Weights of a small transformer language model.
Size: width 128, 4 heads of 32 (2 for keys and values), MLP 448 squared leaky ReLU, vocabulary 2048.
Each number is 50 + 10 x the weight over its row's rms, rounded and kept within 0 to 99. Layers, rows and columns count from 0. The size before them is the row's rms in percent of the matrix's.

# down: layer 3 MLP down (transposed), 448x128, rms 0.0517, rows 390-416, columns 0-127
# up: layer 3 MLP up, 448x128, rms 0.0694, rows 391-417, columns 0-127
down390 103:66 36 38 59 49 52 35 29 59 39 43 42 65 48 40 41 54 46 56 59 40 43 44 56 51 60 34 50 51 52 34 61 40 53 49 43 50 79 54 43 36 51 57 64 48 41 46 55 59 49 49 22 50 61 56 53 55 49 55 39 40 74 50 46 58 56 45 60 48 51 62 51 32 38 55 47 60 52 60 61 50 65 41 72 46 38 42 58 59 55 51 61 58 52 42 55 38 43 70 52 55 45 47 58 25 48 50 67 37 41 59 50 51 45 52 72 45 54 40 38 55 46 58 60 44 29 60 56
up391 098:71 59 65 31 66 44 52 48 41 41 46 35 54 48 64 59 39 27 67 37 59 60 35 49 45 52 57 61 43 64 61 42 42 52 54 48 40 53 45 47 56 59 42 42 48 45 42 21 55 54 54 49 65 51 57 63 55 54 64 56 47 43 35 50 42 49 49 43 41 61 47 34 55 46 44 56 59 40 64 44 52 70 58 50 53 54 42 62 57 52 64 37 30 52 58 66 49 53 45 56 48 43 52 55 66 73 49 38 41 44 52 24 46 61 44 50 63 54 60 54 52 45 66 47 39 59 35 39
down391 102:35 40 50 58 59 59 45 56 63 50 42 56 36 54 41 59 60 49 48 59 42 56 63 50 64 64 56 40 49 41 46 65 53 48 38 41 35 61 49 47 52 35 59 27 52 40 34 49 33 56 54 49 54 49 57 63 46 43 45 39 64 45 57 46 56 37 57 35 54 43 51 40 45 63 49 54 42 53 54 42 61 24 44 28 31 58 51 52 39 50 39 66 72 47 53 40 53 35 52 58 54 54 53 54 39 37 63 71 53 59 49 45 54 50 36 37 49 55 61 64 38 60 53 61 57 19 56 51
up392 103:56 41 57 48 44 51 65 53 50 37 45 68 59 57 50 77 47 43 50 50 46 48 55 48 61 62 47 58 56 46 60 31 39 45 62 46 72 64 58 72 55 49 61 50 51 29 37 46 41 53 41 49 49 66 54 57 55 48 59 50 47 51 27 51 36 63 57 49 47 57 45 52 43 53 57 50 67 50 56 43 45 61 61 35 50 57 35 45 53 61 46 28 58 61 51 48 46 55 41 51 58 34 64 40 73 47 44 55 42 35 46 59 52 44 27 54 50 62 31 55 51 24 62 51 53 41 35 42
down392 105:54 50 49 72 49 46 36 44 54 52 48 61 64 32 44 52 63 51 36 48 57 52 45 49 53 35 50 62 30 47 45 49 43 61 57 51 66 55 44 46 59 57 58 45 55 39 41 34 63 52 50 53 52 53 41 60 40 64 64 57 34 52 57 56 58 28 34 36 49 38 42 37 48 46 54 54 59 59 62 48 60 45 52 70 42 55 43 61 61 62 55 50 38 37 54 44 34 57 60 38 51 41 64 55 57 49 44 55 57 60 62 67 51 13 34 49 41 66 62 36 63 46 34 56 48 47 45 56
up393 085:69 54 52 62 54 54 49 57 50 43 48 35 40 64 46 40 47 51 46 63 41 77 63 53 49 44 56 37 28 57 33 65 47 59 61 73 50 41 54 25 53 42 33 40 50 54 53 51 52 52 58 37 39 53 54 39 36 64 32 47 56 59 66 55 34 57 56 57 68 48 56 53 52 43 41 40 40 44 51 46 51 37 54 42 65 58 62 55 60 60 37 57 51 46 47 48 48 53 58 40 59 46 48 46 39 45 51 53 31 56 60 63 52 57 62 41 50 28 34 51 60 60 38 46 43 33 53 35
down393 084:40 48 46 54 49 55 46 36 55 48 50 62 52 44 65 58 48 50 48 37 60 46 50 38 56 38 74 30 43 45 46 44 57 44 35 49 41 64 72 68 60 41 26 36 42 70 43 38 50 38 48 52 48 51 41 50 50 48 53 39 62 48 62 39 56 63 39 52 27 48 47 54 61 51 41 53 63 55 52 62 38 37 50 52 37 30 55 47 42 43 49 41 71 38 56 44 64 59 51 54 50 68 59 45 39 60 49 49 63 31 47 62 61 38 47 35 48 67 51 62 41 51 48 36 64 62 45 43
up394 103:62 36 41 58 62 33 49 41 60 43 42 45 39 39 48 46 46 48 62 43 59 63 63 48 59 67 57 28 47 64 43 53 40 47 51 56 61 32 46 28 37 53 41 42 48 42 58 40 38 61 43 35 50 56 59 46 65 38 39 57 61 47 66 50 39 44 53 57 66 56 32 42 43 55 54 60 41 57 47 41 54 57 70 42 44 54 46 37 51 49 55 58 42 44 62 57 49 38 39 59 41 47 42 54 69 46 52 33 47 48 63 45 43 54 51 59 44 63 65 56 60 33 75 45 35 37 56 33
down394 101:30 56 58 54 49 52 55 62 35 57 48 57 61 76 55 49 50 52 59 71 34 45 66 34 37 70 56 42 69 44 45 46 44 59 60 50 49 66 54 45 49 57 41 42 34 40 58 57 56 38 49 54 52 29 46 68 55 66 50 32 42 42 82 48 49 39 28 46 57 50 61 51 53 48 54 35 51 38 57 60 52 48 48 50 36 53 48 62 47 48 43 57 60 36 51 53 45 39 34 53 48 51 58 38 44 40 45 51 42 41 54 66 42 44 62 41 39 53 49 44 31 58 50 39 63 39 51 58
up395 107:41 49 48 43 71 59 58 39 50 43 53 54 65 55 47 56 39 48 37 52 47 55 63 39 56 36 44 43 54 51 39 50 35 55 43 60 41 58 51 46 43 21 45 41 38 38 45 48 39 53 49 42 60 59 47 51 63 52 41 69 52 41 54 63 54 64 39 51 58 47 44 61 72 53 25 42 53 43 52 42 34 59 50 36 54 59 48 28 54 80 34 46 41 53 52 48 30 55 62 70 51 33 44 58 64 42 48 57 56 44 54 49 30 75 49 52 51 56 52 54 57 49 61 56 55 44 57 52
down395 103:52 71 43 48 42 43 53 51 57 50 39 37 46 51 43 53 41 61 57 48 54 42 34 51 44 62 67 51 63 42 56 57 52 58 38 56 41 39 54 43 37 47 59 40 22 45 33 45 56 62 54 70 39 36 61 60 45 46 59 42 36 55 65 62 42 36 41 55 43 66 40 40 33 33 53 53 47 41 35 55 54 46 47 48 56 43 39 50 44 22 59 42 61 71 46 57 50 54 41 33 36 62 50 35 56 48 37 46 34 50 39 63 58 53 60 56 35 38 52 61 52 60 44 49 50 55 61 59
up396 108:55 49 46 28 59 45 47 54 52 42 50 47 51 48 54 59 54 69 41 51 42 47 20 61 46 38 63 47 53 54 51 71 42 55 44 50 81 62 61 55 46 33 57 53 50 51 55 45 66 49 54 39 45 45 64 62 47 42 50 38 23 51 60 55 51 48 56 32 27 43 68 41 42 49 39 64 40 58 60 50 55 40 48 41 52 40 56 39 29 47 32 41 56 47 62 43 28 43 50 51 47 55 48 43 49 67 45 61 54 46 51 52 50 53 56 49 58 61 29 43 61 46 40 56 54 45 38 44
down396 105:53 41 58 50 46 67 56 47 74 45 67 59 52 50 40 51 36 37 55 64 57 49 59 38 56 54 53 64 41 50 57 32 53 52 40 58 53 27 87 67 55 50 41 43 59 44 46 58 41 58 49 49 40 50 44 49 36 54 46 44 46 29 59 34 59 58 41 59 54 59 52 66 52 52 51 47 53 40 21 52 46 41 47 60 56 64 56 62 64 45 58 38 47 57 41 63 38 51 65 49 50 62 45 47 51 35 48 60 48 44 49 53 60 57 58 50 42 56 69 54 59 36 41 33 54 44 63 39
up397 100:29 57 56 44 64 50 56 43 67 55 39 62 62 57 38 52 61 39 38 48 65 40 32 46 30 62 61 59 70 43 67 61 38 42 49 41 58 55 45 35 63 49 70 52 48 50 46 44 34 36 50 37 45 59 43 47 48 61 60 33 54 39 43 49 48 58 50 49 54 45 50 42 41 60 52 39 55 62 53 50 36 56 56 41 54 63 56 63 43 41 43 38 41 53 59 44 52 49 48 39 58 49 51 61 72 68 50 44 65 52 68 47 41 47 57 50 50 55 70 40 50 53 41 59 76 43 35 63
down397 100:68 50 42 73 35 63 61 70 43 44 51 52 49 50 63 44 50 63 39 49 46 25 51 60 59 43 53 51 42 48 48 33 47 56 42 56 46 70 48 59 56 45 49 42 60 62 62 28 46 66 62 56 64 46 26 35 61 33 49 54 42 59 51 51 41 49 51 52 53 56 41 48 48 73 57 61 47 32 55 54 40 65 33 42 27 69 53 48 44 63 47 59 54 40 37 50 58 45 48 44 48 48 44 40 51 58 50 58 54 50 51 71 57 61 42 52 42 47 54 49 60 59 36 47 32 45 53 48
up398 086:46 47 43 49 48 50 59 48 33 48 45 39 40 39 48 53 63 52 55 51 73 68 48 56 48 54 39 62 60 42 51 54 65 38 58 51 49 58 59 63 68 46 41 43 51 34 51 30 66 44 53 61 51 55 63 55 48 50 59 64 39 15 51 45 63 58 64 63 48 48 51 57 62 54 53 68 69 52 55 43 55 59 46 48 76 68 58 62 55 53 63 50 36 35 45 66 47 38 38 48 52 58 49 47 42 51 61 45 59 46 65 60 49 64 42 40 47 58 54 38 50 57 61 67 47 57 61 35
down398 091:49 48 38 53 51 54 55 55 45 61 55 48 47 36 46 65 40 54 56 58 57 50 66 62 42 51 47 60 45 45 44 55 29 59 47 54 29 47 41 57 49 71 54 50 35 59 51 51 58 54 51 44 55 64 41 29 61 36 24 36 63 55 54 49 45 55 42 40 53 32 57 57 55 16 45 62 52 34 65 38 34 54 48 29 40 62 54 61 42 58 57 55 48 70 50 46 63 58 59 36 40 42 67 40 42 40 54 66 54 43 52 50 60 56 43 65 50 46 47 49 47 62 55 43 56 49 48 65
up399 084:48 58 57 53 61 69 64 43 44 52 54 50 64 55 54 48 55 52 47 46 38 48 54 43 46 47 55 43 40 40 56 53 19 68 37 38 76 64 35 35 53 55 51 67 56 38 44 56 58 51 50 52 55 63 35 73 59 44 59 39 55 40 57 63 50 36 37 52 43 56 41 68 48 46 53 39 60 34 56 48 58 47 47 47 33 44 64 59 52 46 43 58 29 64 40 44 60 47 45 50 33 52 54 46 40 33 60 42 53 50 43 60 54 48 43 50 41 45 38 58 64 52 41 64 32 29 42 48
down399 090:45 48 48 38 27 39 45 52 50 45 58 48 65 34 52 64 59 52 73 74 42 49 43 40 37 58 45 59 52 44 51 59 58 44 59 38 62 55 52 63 46 42 41 54 40 54 39 51 45 52 49 54 53 56 43 68 61 47 45 56 46 37 44 44 50 55 74 65 58 57 66 50 56 43 57 30 59 54 44 45 41 58 51 44 60 39 42 37 56 60 44 52 57 56 52 48 58 35 64 55 64 59 36 43 64 57 53 32 45 43 56 56 57 44 50 67 75 55 49 28 42 59 45 62 73 40 44 36
up400 099:41 59 47 37 40 58 46 37 39 28 54 73 51 51 60 45 59 41 48 44 47 63 54 50 44 64 53 57 33 41 54 63 39 30 57 51 43 60 32 55 44 38 47 65 50 39 53 37 51 55 66 47 65 56 43 57 42 70 55 48 64 44 65 35 48 42 53 53 55 39 65 61 52 43 44 51 55 41 53 53 57 57 50 46 49 57 45 71 61 43 47 47 52 44 61 52 39 57 48 60 56 68 71 51 40 43 72 44 60 48 73 46 42 55 52 60 42 45 41 54 60 25 49 52 68 59 36 37
down400 102:57 35 50 52 74 44 43 60 57 43 62 63 64 52 39 58 47 56 40 48 31 57 48 49 43 57 78 45 41 44 59 61 44 31 44 50 62 42 50 48 35 56 48 35 56 46 42 36 59 43 52 73 56 54 45 55 51 34 58 50 55 55 44 43 56 62 52 48 51 51 39 62 41 53 35 57 59 59 44 45 42 63 52 38 58 64 51 35 44 38 48 50 35 44 34 56 39 44 64 57 44 51 52 54 47 55 68 58 44 52 47 57 48 51 57 57 51 47 65 65 38 75 41 58 57 19 65 42
up401 106:69 48 53 63 61 62 50 41 53 56 53 52 49 31 55 61 52 52 45 56 33 67 41 47 45 45 52 45 59 72 53 54 43 51 59 43 52 38 61 38 46 68 54 57 44 54 40 49 61 59 53 62 41 23 50 50 64 42 57 47 35 58 42 53 38 64 35 48 47 42 41 43 54 34 51 55 60 62 30 59 50 36 41 26 44 52 48 43 42 29 52 39 45 43 52 42 30 43 58 42 54 54 59 52 69 73 41 42 65 38 60 57 36 50 44 40 43 44 36 35 42 47 56 42 56 59 58 45
down401 105:69 54 50 54 31 52 55 52 53 49 49 52 53 58 41 62 39 48 47 69 49 48 34 49 57 66 51 49 56 37 30 53 48 50 42 39 51 61 56 52 60 44 47 24 49 59 50 65 75 58 57 47 56 48 46 42 45 58 65 48 57 62 42 48 66 52 47 60 60 61 53 49 51 52 46 53 51 35 70 63 67 52 35 66 63 62 60 31 50 53 51 36 58 59 58 44 49 34 60 38 46 37 35 77 31 40 52 47 43 59 52 62 50 47 50 33 53 37 46 47 64 58 47 51 56 38 41 37
up402 116:61 59 34 47 52 50 40 59 57 55 52 36 59 41 52 48 50 61 41 53 59 71 63 63 42 44 49 43 47 45 44 55 48 65 67 78 42 42 38 44 44 37 48 52 55 49 53 42 57 52 40 46 60 47 53 58 50 63 27 40 37 53 66 59 56 51 48 50 47 31 58 59 57 53 37 63 41 51 49 35 52 56 65 58 41 51 50 68 42 73 54 41 32 58 42 48 45 34 56 39 57 55 70 56 38 37 54 48 58 53 51 42 71 46 44 24 56 50 42 52 61 62 39 75 45 47 54 43
down402 108:49 59 57 49 59 31 37 40 49 53 52 49 56 54 44 33 62 51 56 48 48 49 30 53 47 42 62 43 58 55 51 78 41 54 38 46 56 53 56 64 29 54 53 39 70 63 47 42 56 49 55 38 52 31 50 53 47 48 61 38 55 34 47 36 48 49 41 35 50 70 49 42 59 36 49 47 38 54 40 72 40 41 55 53 35 45 53 53 33 48 41 49 55 67 49 52 61 58 65 36 44 42 50 58 26 45 44 65 45 49 22 34 49 48 38 47 48 48 59 41 44 49 51 49 51 60 34 34
up403 100:58 66 52 51 63 44 20 56 73 48 58 56 41 32 55 62 49 50 49 52 66 42 37 61 46 55 46 54 66 35 64 62 62 38 61 63 47 47 56 47 60 53 40 39 43 52 48 55 35 39 44 52 48 54 59 33 57 44 49 34 44 64 45 46 42 63 62 40 56 41 44 69 37 51 43 42 61 38 38 56 41 67 51 58 60 45 53 37 53 43 36 53 60 55 43 53 62 40 46 47 55 50 60 51 50 41 70 67 57 45 38 46 53 45 33 60 44 43 61 44 43 47 65 49 63 24 54 64
down403 101:33 56 72 49 35 64 43 46 37 38 29 63 48 46 53 65 65 45 42 58 36 58 44 43 46 34 50 59 57 72 35 53 39 60 38 57 59 42 47 61 53 24 70 61 55 68 46 51 51 53 30 42 41 55 44 57 47 56 40 54 41 75 41 36 50 44 38 46 44 60 66 42 52 39 44 58 53 49 48 54 58 45 53 51 42 53 39 47 35 62 47 56 36 49 48 60 56 47 32 46 59 51 47 56 34 52 35 45 43 43 55 70 52 56 47 56 51 51 67 46 53 43 50 53 54 64 44 35
up404 104:63 53 53 53 43 66 54 64 63 44 58 52 51 54 55 37 49 65 49 44 46 51 49 40 67 44 63 47 48 76 56 47 41 40 38 36 49 40 31 54 49 37 48 42 58 50 46 57 57 53 25 68 60 49 67 69 59 44 43 63 66 59 50 55 42 60 61 49 40 50 33 50 59 48 46 32 50 52 56 61 49 33 22 40 45 36 51 43 59 66 33 35 46 43 44 56 56 50 74 47 58 42 40 54 49 43 55 47 59 36 50 52 63 54 49 50 45 52 36 56 61 50 44 53 68 47 50 66
down404 103:54 65 48 51 57 64 45 58 58 35 42 38 33 56 54 68 69 41 36 52 48 59 43 53 52 58 40 53 60 58 35 51 41 47 62 47 59 43 56 51 47 69 53 49 65 44 75 57 72 58 59 54 44 71 57 50 44 36 42 60 58 59 62 58 61 39 34 49 49 62 59 41 40 47 45 50 30 53 54 54 47 62 58 52 68 51 58 44 50 49 44 35 38 59 53 32 63 50 65 43 56 38 68 48 31 54 45 61 60 53 61 44 41 47 52 67 47 48 40 37 49 62 38 65 61 53 62 49
up405 089:72 54 51 56 36 60 57 47 29 45 62 46 55 56 48 59 63 64 52 41 52 59 45 63 40 51 54 69 54 51 47 52 51 37 58 40 65 40 59 63 36 58 50 44 37 44 38 46 62 51 68 55 59 56 49 36 32 43 42 54 48 32 40 49 49 58 56 21 55 45 61 36 48 35 57 63 62 61 45 47 49 43 50 61 45 52 47 56 49 40 48 43 49 60 56 36 46 40 47 39 55 60 40 68 62 66 64 38 71 64 67 64 48 49 37 30 51 58 50 59 36 56 54 40 60 43 52 44
down405 096:42 55 42 35 51 66 56 48 45 47 58 36 49 52 36 61 49 68 56 54 44 60 46 89 46 47 59 65 46 54 53 59 61 40 31 50 41 54 70 63 46 52 52 48 50 62 41 42 46 61 41 54 62 49 62 42 56 36 51 54 32 42 34 44 49 56 49 43 52 51 42 57 55 53 60 56 44 70 46 43 62 44 50 54 54 58 38 50 34 52 58 41 92 53 56 43 44 56 36 39 44 46 60 54 48 51 44 44 38 57 55 52 46 44 56 67 59 49 43 61 40 60 64 59 58 48 33 49
up406 080:43 52 55 71 63 39 59 37 54 65 51 44 40 42 37 49 32 71 51 45 28 51 50 55 42 55 48 42 47 61 36 45 44 46 61 53 58 47 55 47 44 53 69 33 53 48 50 51 75 61 61 54 60 53 72 45 52 58 42 61 58 38 56 62 74 43 55 46 55 52 49 51 44 59 47 59 58 58 37 49 48 60 29 44 51 39 45 51 52 49 62 46 50 37 38 57 46 64 41 36 48 55 41 26 41 52 62 62 41 53 53 73 64 63 40 56 66 48 53 62 51 37 53 41 51 56 35 57
down406 081:36 45 58 46 47 37 47 55 27 68 47 63 45 58 66 33 51 36 46 48 57 53 35 56 47 60 52 42 52 57 44 44 35 59 44 45 58 44 31 52 44 37 55 52 38 42 64 62 25 46 40 42 64 47 44 43 47 49 51 52 42 51 53 62 78 52 51 56 52 59 30 40 75 68 52 52 57 67 59 26 47 47 38 62 48 62 50 33 52 51 59 60 56 60 60 65 40 40 47 48 33 63 64 51 55 52 58 49 45 46 45 51 43 60 48 45 39 52 51 45 38 56 59 47 36 51 66 46
up407 094:48 50 52 39 62 31 47 59 57 40 50 48 73 49 61 50 46 46 39 48 40 57 58 50 59 44 48 63 29 57 60 41 48 44 55 62 52 43 49 37 47 60 64 55 33 48 31 52 48 53 64 55 68 39 59 58 37 53 60 48 60 32 48 45 38 55 44 38 41 59 59 31 58 56 36 46 42 56 49 46 57 57 44 60 38 47 37 58 49 38 29 41 31 47 51 47 35 55 37 56 39 66 35 52 50 59 63 39 44 50 44 63 64 49 51 49 37 34 58 47 59 34 63 24 59 44 34 58
down407 095:64 64 36 40 40 40 37 49 58 40 32 40 59 60 52 64 39 45 44 53 55 61 71 47 63 58 65 55 35 59 55 57 51 53 58 30 45 51 45 48 45 63 55 22 41 39 39 59 65 54 46 46 38 62 61 51 39 59 48 46 52 51 51 34 56 54 46 45 45 23 46 50 60 72 45 65 44 44 71 33 44 37 49 51 47 39 32 45 61 34 56 55 57 55 32 52 62 65 53 65 43 49 44 49 54 42 47 48 49 46 57 47 40 58 49 61 44 50 57 45 60 50 53 73 48 58 45 61
up408 099:67 54 37 67 36 65 68 35 55 35 45 48 56 53 50 57 28 52 59 43 58 54 57 49 65 52 61 45 31 46 31 58 52 44 62 54 60 57 50 69 61 66 50 43 58 39 42 39 59 51 53 42 58 41 44 50 59 57 37 58 44 54 63 66 63 45 52 43 53 58 49 64 45 62 50 56 49 40 55 42 50 41 66 40 51 56 47 40 42 56 44 54 39 43 35 50 38 54 46 49 51 65 63 32 38 53 52 42 43 42 52 58 48 40 60 31 45 25 52 33 65 59 38 50 40 61 44 30
down408 098:54 41 74 51 58 47 34 55 55 64 46 52 45 46 56 49 57 62 57 38 38 29 55 53 46 54 41 49 42 37 66 38 70 41 56 44 46 59 44 46 53 51 49 40 48 68 47 43 47 42 56 42 53 60 51 55 47 58 52 58 48 50 54 38 44 45 45 57 44 59 55 34 59 50 49 58 46 62 39 74 69 55 40 32 39 28 48 45 45 43 53 49 51 60 41 42 75 60 29 46 47 50 46 54 45 54 50 50 64 52 52 53 48 57 66 63 37 57 50 45 56 70 77 34 69 71 45 35
up409 113:37 58 74 44 53 42 61 54 38 50 46 55 61 49 54 61 39 52 42 45 55 49 56 57 71 58 53 55 48 73 44 41 54 54 41 70 51 54 38 37 42 71 48 64 52 46 48 42 35 33 58 48 54 43 41 42 56 47 51 42 41 28 70 61 42 51 45 68 66 42 49 47 53 42 49 28 57 56 54 52 34 60 39 45 55 49 38 36 65 46 48 49 43 30 57 46 59 55 41 30 30 43 52 64 43 54 46 49 52 42 58 48 62 40 46 32 50 37 53 63 57 41 37 56 41 63 59 50
down409 112:56 43 42 29 30 64 36 46 47 50 49 53 43 38 49 54 53 57 44 51 55 36 61 70 56 54 60 60 51 48 36 39 75 48 38 42 55 42 63 44 57 52 53 41 41 66 45 57 40 60 52 57 23 18 40 50 39 63 50 49 57 50 49 61 39 60 53 57 53 46 36 52 46 50 46 48 50 37 37 66 57 54 56 54 48 52 42 50 50 52 44 52 52 60 52 45 39 61 29 53 43 43 41 27 63 45 38 38 56 39 56 41 55 32 59 53 41 40 59 42 67 53 51 66 47 60 29 41
up410 114:40 47 47 60 39 52 40 30 56 43 58 40 50 57 45 50 55 48 36 51 41 41 40 33 45 48 53 57 57 35 50 43 44 55 50 43 65 57 41 62 54 50 67 50 42 37 45 52 59 46 46 45 60 51 50 59 46 48 25 48 60 40 32 56 37 58 59 42 65 58 42 59 68 53 30 56 50 49 56 50 47 43 74 65 45 44 45 39 43 50 68 50 57 48 57 57 42 45 79 50 56 39 62 55 44 63 43 40 59 65 57 44 50 56 39 38 45 52 80 43 52 35 49 79 47 59 43 40
down410 109:60 44 42 71 63 64 34 59 47 64 61 58 31 47 63 48 56 49 57 44 31 38 56 58 38 70 34 37 43 55 59 52 47 35 34 67 34 60 47 54 44 53 39 81 48 47 45 31 43 50 38 42 50 46 60 42 41 44 49 29 55 63 51 51 71 54 42 51 46 44 43 45 43 30 65 49 41 38 47 54 40 57 43 32 42 55 44 59 54 47 39 51 55 54 64 31 43 44 48 59 50 41 35 49 47 40 51 57 62 49 45 44 53 45 55 69 50 60 45 50 52 43 40 50 54 50 56 62
up411 098:53 53 52 68 59 62 37 43 54 60 43 59 49 45 36 49 50 75 54 46 50 37 56 52 38 53 42 53 67 49 51 34 59 37 50 45 43 32 53 46 52 45 69 50 42 33 42 31 48 47 60 47 55 65 62 40 38 43 56 58 51 44 32 56 65 53 61 38 62 57 62 35 37 53 41 42 57 42 32 71 67 44 52 56 47 47 43 57 58 72 56 56 56 36 46 37 48 60 46 37 38 49 50 47 67 59 61 40 63 61 55 48 71 50 35 51 51 50 55 43 44 65 71 40 42 45 52 56
down411 097:46 60 55 46 55 40 46 60 54 35 51 45 55 38 48 78 42 53 61 33 54 55 54 58 51 46 41 61 47 62 52 39 45 51 27 66 18 26 50 46 49 62 62 49 84 73 49 63 44 59 60 58 57 38 42 54 62 55 50 48 52 52 44 56 48 44 63 42 43 54 46 50 67 47 40 47 55 46 51 26 56 56 42 63 46 63 65 41 59 54 56 32 42 58 48 54 29 54 63 41 53 46 56 54 50 59 50 43 43 49 64 37 53 37 62 51 45 42 45 59 48 54 47 48 58 49 50 57
up412 113:47 58 48 53 48 47 52 47 55 45 60 39 50 33 75 45 54 37 49 56 54 51 51 62 30 59 44 51 62 66 53 66 51 51 45 66 62 51 52 53 53 35 41 41 60 63 53 50 63 47 47 47 57 46 63 55 30 35 49 40 45 48 46 54 46 37 49 59 37 42 31 49 59 46 51 38 57 57 47 39 43 62 55 48 65 30 57 62 47 39 62 35 60 48 55 44 35 37 40 44 55 31 61 61 52 37 50 63 30 28 37 64 44 40 52 47 47 31 49 79 44 50 40 52 51 48 47 67
down412 107:43 54 62 58 59 57 63 40 42 42 45 63 69 46 60 23 65 45 51 60 53 54 63 60 68 33 42 52 36 59 51 54 51 67 38 59 53 32 49 54 27 65 51 59 41 56 47 43 29 59 54 47 53 54 56 53 55 46 46 45 57 49 62 55 42 47 51 48 45 58 58 53 48 60 49 50 57 41 48 56 64 72 54 43 34 50 49 54 63 43 36 53 39 43 68 58 32 63 60 71 51 60 57 54 41 58 54 35 54 37 53 44 60 61 63 44 43 73 54 41 34 43 57 65 47 58 58 52
up413 100:52 58 49 46 37 46 45 40 54 66 60 38 43 44 40 40 68 59 49 42 40 58 49 55 45 53 69 42 45 45 35 70 62 43 52 31 70 53 43 50 57 31 63 56 33 61 41 49 63 58 59 33 43 41 51 41 36 39 45 40 43 52 47 38 37 49 56 41 57 40 57 38 58 51 45 53 35 53 57 55 40 53 52 34 46 48 47 48 46 34 35 41 61 44 72 44 47 65 57 47 45 35 50 53 47 68 44 61 67 50 58 51 66 51 54 45 51 40 28 43 47 36 39 69 43 47 28 45
down413 104:40 42 65 62 49 29 48 68 62 31 58 64 43 60 44 39 36 44 41 57 65 46 55 60 57 38 59 61 41 57 65 26 52 56 39 60 57 44 68 74 64 52 47 44 55 53 46 63 41 51 46 52 58 45 50 47 70 45 44 47 44 37 37 44 58 62 36 47 47 48 61 56 51 43 44 49 51 43 26 46 61 45 43 58 53 58 49 42 64 47 55 55 52 67 51 67 49 50 53 43 61 45 47 64 43 40 41 59 67 40 45 52 38 75 68 48 36 61 49 59 52 50 52 40 60 43 58 45
up414 091:22 51 39 49 44 57 48 36 47 50 42 67 59 66 55 47 69 51 49 37 44 64 58 38 46 43 45 35 58 50 40 56 39 58 41 49 47 42 45 54 54 58 55 44 47 70 48 54 67 53 55 62 54 37 53 52 55 39 55 56 27 53 58 46 53 45 45 31 39 35 60 49 44 43 53 62 49 35 40 57 55 57 49 62 40 52 31 59 34 46 56 55 54 68 47 63 61 61 45 52 54 63 46 27 36 48 65 56 49 35 60 66 50 57 50 62 59 36 30 30 42 44 55 33 40 43 46 57
down414 088:53 56 72 58 51 26 40 39 58 61 49 54 53 41 50 65 60 44 40 43 42 44 51 50 53 46 60 64 43 57 63 58 33 48 34 49 67 41 45 43 33 41 33 67 51 28 47 42 30 45 43 51 43 64 45 48 37 63 49 44 58 63 53 54 66 36 54 48 48 38 43 62 51 64 40 48 43 47 55 50 29 57 44 50 51 81 40 56 65 46 32 56 46 27 53 56 66 49 53 42 38 38 53 48 51 45 50 62 52 41 48 52 57 53 59 37 68 60 54 53 60 48 49 46 54 52 60 54
up415 081:42 55 56 40 62 34 64 42 49 62 51 32 46 49 66 52 57 52 51 43 52 37 50 39 69 53 45 38 47 47 50 50 54 62 36 22 55 43 43 50 44 57 52 54 44 49 49 44 65 46 48 55 51 50 54 36 30 44 51 61 50 54 38 52 49 52 40 73 39 47 51 42 48 51 39 45 48 63 43 61 34 53 62 33 61 68 58 56 39 41 78 37 50 54 37 60 55 66 51 45 57 46 58 31 55 73 57 52 42 51 41 41 61 72 57 58 42 42 64 42 55 43 56 68 48 33 49 41
down415 082:56 53 57 49 54 43 59 42 44 40 62 55 65 33 46 67 44 42 49 34 57 48 31 49 44 64 41 38 46 41 61 44 45 43 52 53 74 46 42 52 50 52 52 56 57 41 61 59 68 61 52 34 61 32 44 47 49 54 49 47 68 46 37 59 60 70 62 68 58 47 54 48 53 56 28 55 43 57 46 38 55 65 35 57 35 48 53 49 48 49 52 55 45 46 73 56 61 67 53 44 42 47 57 73 43 39 31 59 39 47 57 36 28 60 47 46 51 34 34 39 48 37 53 57 51 60 46 44
up416 090:53 49 63 38 33 69 46 41 53 66 38 63 42 32 53 54 36 48 51 53 65 49 45 52 39 44 34 59 39 50 53 45 59 41 48 52 55 78 41 46 38 44 41 55 32 58 55 36 30 46 46 49 42 58 48 39 51 54 58 56 59 30 39 50 49 52 55 56 55 61 52 52 54 55 57 48 53 52 54 35 40 65 48 56 66 68 76 36 55 42 70 61 65 46 68 41 59 67 61 51 59 45 54 49 46 45 46 47 50 64 42 45 63 29 56 48 40 50 55 74 57 51 38 50 43 41 54 52
down416 086:67 55 61 35 62 38 43 46 45 30 57 46 46 70 35 41 37 47 51 42 57 60 63 59 46 58 61 40 56 61 53 66 45 59 52 51 53 39 51 44 67 51 75 47 58 43 41 60 51 50 52 45 70 54 44 51 51 34 37 49 42 45 59 51 60 48 49 65 55 30 71 44 47 52 44 51 34 49 48 47 29 45 39 47 68 35 48 47 39 66 58 57 44 42 62 46 54 62 44 40 73 42 49 52 60 77 46 37 47 59 46 51 28 49 54 51 61 47 41 55 55 56 66 50 45 46 47 46
up417 086:61 64 40 70 45 35 53 60 44 41 51 37 49 42 44 55 43 59 32 54 55 46 38 26 40 41 46 52 67 48 39 37 50 48 57 60 59 48 60 43 44 63 54 42 45 49 36 43 46 48 48 52 45 60 53 47 46 35 29 43 40 34 38 54 53 55 49 55 66 42 52 39 54 50 23 38 58 64 38 33 46 53 61 53 46 43 41 63 41 62 56 58 53 62 56 47 64 36 50 50 40 44 54 71 48 61 44 51 62 37 37 72 35 56 57 72 35 58 50 58 47 53 58 61 52 37 49 58